config.yaml
num_hidden_layers: 8
hidden_size: 160
num_attention_heads: 2
num_key_value_heads: 2
head_dim: 64
intermediate_size: 320
vocab_size: 8192
hidden_act: "gelu"
norm: "layernorm"
norm_place: "pre"
norm_eps: 1e-05
positions: "learned"
qk_norm: false
attn_scale: 0.125
bias: "none"
tie_word_embeddings: true
parallel_block: false
init: "normal"
init_std_qkv: 0.0395
init_std_o: 0.0
init_std_up: 0.0395
init_std_down: 0.0
optimizer: "laprop"
learning_rate: 0.00156
lr_mult_o: 0.714
beta1: 0.9
beta2: 0.99
lr_head: 0.00555
max_grad_norm: 1.0
warmup_steps: 426
schedule: "wsd"
decay_fraction: 0.728
decay_shape: "linear"
final_lr_fraction: 0.0
batch_tokens: 16384
max_seq_len: 512
doc_mask: true
train_tokens: 139300000
max_steps: 8503
dataset: "wikipedia_en"
Each number is 128 + 32 x the weight over the matrix's rms, rounded and kept within 0 to 255. Layers, rows and columns count from 0.

# layer 4 attention key, 128x160, rms 0.0806, rows 126-127, columns 0-159
[[ 90 113 129 149 118 158 120 104 162 139 125 117 177 127 124 183 113 138 129 154 153  99 160 145 134 159 144 139 120  94 173 101 134 160  97 113 123 144 112 118  61 138  42 147  75  99  91 132 132 109 145 118 168 112 166 122 130 101 170  90 137  76 127 155  97 135 143 229  74 140 139 114 123 133  97 144  79 125 107  61  82   6 122 121 142 147 135 153 145  95 114 135 126 120 146 152 119 180 140 132 130 148 145 104 131  91 136 200 130 157 122 138  89 123 204 131 129 120 168 127 159 132 135 207 101 103  90 123 136 136 154 107 160 149 114  90 164 140  76 114 186 101  70 120 112 142 107 120  83 108 113 115 149 147 160  84 175 147 124  95]
 [126 150 141 149 103 133 133 123 133 121 142 150 145 138 131 120 144 126 110 103 126 133 129 142  87 120 135 121 130 118 164 104 125 114 140  79 122 144 144 243 137 155 105 148 138 183 119 138  94 125 147 147 134 113 141 104 136 151 140 146 132 151 127 115 109 146 128 139 124 134  85 160 159 125 138 146 126 113 102 136 121 114 101 106 121 125 131 103  98 147 114 137 182 128  98 140 116 112 164 108 126 119  99 108 143 118  86 131 136 103 148 169 127 134 124  96 116 120 122 124 114 108 133   0 134  95 107 120 114 126 116 101 109 112 101 149 117 152 155 102 117 119 148 147 141 111  97 147 128 129 103 126 100 144 133 129 120 111 103 146]]
# layer 4 attention query, 128x160, rms 0.0884, rows 127, columns 0-159
[[ 90 111 125 113 156 144  98 112 136 151 136 100 116 104 106 121 149 156 116 141 137 109 130 122 125 193 116 114 103  96 111 115 141 126 117 174 142 154 100 111  82 118 111 108 121 107 142 136 142  97 145 115 158 158 137 104 144 123 126 110  85 119 124 132  99 152 180 102  95 119 147 117 117 133 163 111 163 115 116 195 108 129 103 162 127 132 151 130 156 107 131 169 122 148 102 139 112 119 181 118 140 138 144 112 124 162  97 129 118 127 135  98 112  94 176 177  83 137 136 122 149 124 165 111 163 122 128 130 154 158 140 125 140 135 162 144 105 136  80 127 132 137 144 167 175 136 122 105 124 105  80 102  95 123 187 107 149  66 153  74]]
# layer 4 attention value, 128x160, rms 0.0867, rows 64-72, columns 0-159
[[146 158 139  87 156 150 203 169 152  84 131  76 130 133 133  62 132 182 152  69 132  84 161 126 140 120  42 125 133 105 129 105  59 161 110 101 148 135 125 152 165 139 139 115 114 148 128 136 167 114  80 135 120 142 146 138 126 178 141 137 137 119 152 127  99 184 110 146 161  68 115 126 127 136 164 114 142 155 106  97 116 121 193 109  90 116 175  93 138 114 164 114 148 141 185 162 186 128 128 104 128  93 105 131 114 145  85 153  95 169 114 168 133 116 139 135 108 134 122  85 112  72 138 141 127 108 124  62 148 135 125  72  88 161 126  67 129 111 136 129 128 177  92 140 176  85 183 110 112 168 135  88 113 131 115 123  81 156 162 145]
 [100 136 156 141 110 125 127 158 110 180 121 129 126 146 143 143  93 199 136  79  62  91 126 112 204 114 161 122 138  94 139  91 120 129 131  88 112 122 108 143 141 167 135 106 100 131 131 121 141 129  95 119 108 141  71 115 219 110 157 123 154 163  79 187 137 162 107 125 136 128 109 182 159  85 166 147  26 101 134  64  91 110  55 127 139 130 187 130 158 133 170 125  85 160 158 148 157 172 110 118  90 107 121  95 187 140 106 173  95 157  80  95 143 102 110 117 108 123 112 122 153  81 124 142 110 112 112 132 123 161 153  72  70  98  74 129 107 177 135 141 128 108 206 142 155 130 169 108  98 155 171 119 131 139  98 160 103 182 146 157]
 [108 158 131 210 125 139 167 169 129 182  92 126 126  80 145 116 160 136 151 135 100 113 140 130 217 129 132 126 120 113 120 120 133  76 144 114 115 100 146 159 125 131  81 129 114 132 158 135 135 125 178 121  95 141 148 126 172 118 136 118  74 110 146 151 136 153 122 151  71 148 112 139 148 131 100 135 108 144 114 102  90  94 145 113 132 108 100 111 208 135 147 123 134  96 124 130 124 135 112 132  98 141 107 122 180 151 153 121 124 138 147 166 133 149 121 145 118 138 138 179 165 111 150 137 111 142 145 122  93 137  60 124  96 144 120 107 126  73 152  98 123  93 154 116 151 113 117 140 109 151 119 124 165 115 108 135 135 118 176 100]
 [142 127 151  97 109 149 140 154 159 137 121 129 124 163  87  83  60 187 109 115 171  50 111 125 115 142 123 151 120  97 137 120 148 120 144 106 100 128 103 128 121 151  93 147 142 133  85 145 126 129 136 113 153  95 116  94 112 125  87 148  96  98  69 131 131 166 190  72 102 129 164  97 122 142 180 164 101  94 138 142 137 114 127  62 123 135 205 154 143 146  58 135 136 144  81 139 134 165 183 121 130 107 118 134  82 125 148 185 161 113 134 114 173 135 123 157 126 136 112 147 152 160 112 125 145 105 126 113 196 145 197 113 134 109 164 118 144 163 160 163 126  77 120 104 117 161  34 133 127 132  87  81 116 118 108 135 137 138 140 152]
 [126 132 162  92 142 102  97  98 142 118 124 125 137 114 124 137 170  70  95 160 121 143 134  99  98 127 151 126 106 103  82 129 166 130  73 132 129  99 110 137 105  69 123 133 127 136 123 155 120 135 112 138 153 158 149 142 111 143 119 105 154 116 158 146 147 109 113 154 133 152 132 137 149 145  83 151 165 151 169 142 169 119 145 162 113 102 121 125 118 154 122 135 211 140 144 133 101 120 110 163  89  89 132 131 156 137 127 115 111  74 152 115 115 138  96 113 120  89  87 162  84 121 103 136 114 123 143 107 138 133  91 161 119 113 104 115 183 141 115 136 134 141 143 104 152 157 166  96 111 145 174 152 137 128 133 164 130 120 134  69]
 [128 151  60 112 100 133  68 131 142 107 145 121 131 146 100 142 172 112 107 116  98 127 122 108  92 150 117 136 119 146 150 104 102 152 100 202 118 107 117 112 128 139 112 135  92 138 146 148 128 141 129 120 179 128 122 128 113 133 149 141 148 106 161 134 114 150 112 179 156 102 105 147  96 136 168 138 124  85 141 152 117 142 152 141  66 133  75 143 150 134 112 163  93 125 106 143  93 133 158 167 111  78 123 114 156 121 112 125  75 139 200 111 120 119  97 143 126 121 132  53 132 152 134 126 129  94 190 131 174  97 147 163 120 153 159 133 120 143  95 123 143 147 100 156 123 160 149  93 110 172 141 144 108 159 137 152 130 129 134  82]
 [179 159 155 188 148 103  60 156 120 213  98 130 163  88 117 150 117 151 126  79 137  88 113 108 143 162 210 140 117  92 133 109 139 162  86 135 208 109  98 127  66 130 117 106  86 118 113 144 132 130 172 144 159 119  96 112 152  95 111 123 100 122  93 136 117 120 147 123  74 144 121 153 126 106 113 138 144 131 108 152 113 134  73 129 179 112 119 119 133 131 145 102  92 141  55 119  85 149 125 111 118 137 143 127  81 143  85 155 144 115 101 119 144 108 124 110 132 126  82 137 109 185 123 129 144 166 119 208 119 104 131 131 149 105 120 175 109 171 142 111 132 138 145 145 105 161  92 141 139 128 164 154 138 119 141 148 114 120 121 114]
 [144  98 189  60 147 136 183 101 125 129 108 107  29 180 130  86  84 182 150  82 138 135 133 116 127  90  87 131  99 149 171 175  74  97 150 126 123 122  81 132 150 133 140 186  99 124 153 163 126 129 119 162 189 116 109 113 137 155 131 134 167 116 148 161 150 188 168 118 134 110 154 125 111  87 107  78 137  98 140 115 153 123 146 107  56 105  98 108 132 137 142  97 121 138 138 174 115 159 153 118 138  36 140 123 143  99 138 149  54 125 150 176 147 118  96 159 136 151 175 126 114 121  90 132  96 129 124 110 113 152 161  85  93 163  75 119 131 131 126 126 115 105 130 130 172 123  93 117 142 159 137  90  89 164 114 117 122 185 119 173]
 [126 115 144 108 117 124 151  78 130 118 100 155 108 127 104 102  83 151 155 168 104 150 156 119 142 115 159 130 136 159 141 174  99  65 100 159 157 102  58 141  98 143 127 152 117 166 113 152  81 126 165 118 107 112 120 109 118 134  89 130 165 115 124 120 133 134 180 156 102 185 184 147 136 169 107 143 123 128 151 135 135 103 130 154  79 110 124 149 126 153  97 119 112 100 168 135 112 129 146 153 113  86 132 102 147 111 143 153 115 114 111 124 144 136 128 182 134 136 111 117 129 152 105 126 124 131 160 125 153 126 143 113  94 212  78 113 123 162 139  78 119 125 114 102 161 149  93 136 169 129 123 145 115 106 103 117 113 145 135 118]]
# layer 4 attention output (transposed), 128x160, rms 0.0564, rows 64-71, columns 0-159
[[135 163 134 126  89  40  75 126 107 152  77 160 138 108 136 117  93 171 137 157 167 136 134  88 105 129 149 149  97 166 114 168 123 117 135 132 128 163 149 115 141 142  98 135 163 140 112 151 148 106 152 127  99 137 141 116 141 109 170 128 123 123 141 136 180 134 123  86 115 132  81 159 135 176 136 144 115 121 102 131 140 103 136 132 105 147  88 131  89 116 142  98 154 130  61 130  63  68 145 127 111 206 149 139 134 131 127 173 175 103 154  78 130 136 117 154 128 132 130 168  50 200 118  85  90 150 155 145 119 127 140 108 131  96 111 203 153 136  73 139 140  96 154 143 110 162 148  92 191 143 152  88  90  76 115  98 170 117  91 114]
 [126  94 103 138  90 124 134 130 111 152  96 126 136 128  73 133 144 152 126 140 157 154 118 107  85 131  98 115  95 169 134 100 102  84 144 175 127 128 154 136 147 127 154 159 122 119 129 129 142 124 126 163 139 138 137 179 119 171 106 225 127 112 140  75 116 119  94  98 133 179 116 203 132 146 120 151 171 134 149 154 176 158 135 118 131 128 101 116  98  89 114  97 211  72  77 162 107  41 186  92 101 136 135 118  93 120 120  89 147 157 145 114 141 141  85  95 122 162 107 100  76 135 118  20 132 157 173 147 136 158 113 123 152 141 123 192 149 145 135 104  23 109 154 119  68 134 114 114 158 139  98 150 103 112 140 155 145 142 108 135]
 [142 104 113 120 116 135 101 167 106 104 132 138 121 135  84 165 115 126  97 137 162 106 160 153 124 149 105 129 137 159 123 121  94  85 120 150 108 152 126 113 154 131 136 109 178 120 122 118 144 150 121 116 130 120 117 137 104 147  68 144 125 118 144  73 131 101 139 107 181 184 110 180 157 136 133 169 151 120 143 162 127 127  87 145 135 110 122 125 122 107 140 174 139 152 121 148 114 154 164 103 161 107 161 124 149 112  96 126 124  93 101  52 111 104  89  95 153 171 121 130  99 138 144  66 122 182  83 176 167 114 125 112 120 127 105 159 154 149 160 130 129 169 129 126 133  90 105  95 151 124 121 122 170 110 175 131 119 146 122 102]
 [120 133  86  80 143  52 153 126 165 134 119 137 137 116  70 154 138  72 120 184 115 113 153 112 169 130 108 142 125 130 117 129 101 158 146 137 142 153 136 111 141 143  95  98 136 117 131 164 183 128 106 104 119 161 160 152 133 204  94 185 130 106  97 131 168 105 117 181 135  82  99 109 145 137  99 112 139 144 142 133  84  89 179 151 136 149 110 114 117  64 160  99 106 100 127 200 171 144  85 152 130 130 164 107 166 167 121 102 116 150  58 145 162 160 130 152 125 100 117 191 124 119 141  96  90 180 166 113  80 126 164 146 116 153 133 106 164 107 145 117 116 134 138  61 112 127 138 123  25 145 119  96 143 103 136 140  92 147  75 158]
 [149 108 129 148 143 165 106 135 130 116 160 120 137 136 157 138  96 175 144  92  93 155  94 153 163 139 147 104 127 121 117 147 109 142 132 115 101 124 135 152 169 143 117 122 134 152 108  86 105 117 134 121 133 161 142  85  99 146 217 156  80 168 150 148 102 117 155 138 165 137 150 136 102 139 143 145  82 118 133 126 128 127 115 122 157 112 128 105 117  98 158 118  93 140 124 132 139 124 142 123 120 143 100 114 139  97 123 140 151 113 139 143 178  82 131 127 147 142 135 129 125 151 105  32 111 126 128 133 130 116 109 115 126  99 133 121  88  73 170 110 143 154  92 152  78  90 107 136 145 125 150 126 136 137 135 122 168 108 167 179]
 [146 115 151 114 141 128 126 129 108 113 133 101 164 131 160 149 171 150 144 135  98 125 119 158 137 131  92 104 132 132  83 168 177 143  65  87 110 116 133 188 111 109 149  99 104  89 149  76  79 121 123 135 118 164 131 111 169 112 176  78  88 104 128 154 109 140 160 115 140 126 138 144 125 143 105 115  85 147 125 149 164 121 101 154 106 127 114 116 129 114  97 130 102 112 134 112 114  95 102 130  74 171 151  97 127 108 105 161 152 116 132 152 130 157 126 138 120 136 133 125 165 124  99 100 162 101 157  99  53 150 162 141 143 135 120 153 111 157 161 145 138 146 122 135 108 141 150 125 155 160 132 147 126 163 156  84 142 126 114 110]
 [110 109 132  87 109 137 174 108 140 117 161 153 114 129 116 146 149 132 117 140 132 150 149 111  99 124  70 135 166 168  97 121  95  97 168  97 137  64 125 114 136 113 171 161  92  74 123 135 102 174 103 157 146 129 117 180 165 133  91 139 106  95 183  92  94 136  95 152 155 117  94 136 141 134 134 115 135 132 167 179 123 127 142 114 118 120 180 173 162 132 109 140 122  78 125 122 168 176 114 138 162  94 110  84  89 144 197 126  96 140 107 156 120 134 129 104 114 140  94  53 148 109 127 116 149 126 165  98 132 154 141 151 110 125 124  77 186 135 107 127  77 140 100  66 109 107 129 171 133 133  67 152 138 165 146 149 121 158  99 152]
 [ 76 114 124 158 102 102  95 111 135 142 139 168 172 142 101 149 125 109 126 220 136  93 129  98 117 144 127 112 123 126 139 108 141 120 107 170 112 193 117 149 136 146  76 115 115 137  94 142 131 102 112 107 124 160 117 130 151 142 119 212  87 144 139 184  96 105 117 123 112  89 112 171 143 187 135 172 134 139 102 102  97 158 124  98 121 146 109 123 105  61 148  80 172 154  95  95 129  61 173 105 118 190 141  95 126 157 139 152 170 147 140 113 178 117 123 145 155  95  99 159 113 109 137 120 128 145 179  99 138 131 133  93 142 139 115 199 148 108  98 111  67 141 153 143  82 165 110 123 152 164 105 121 108  47  96 117 151 134  96 104]]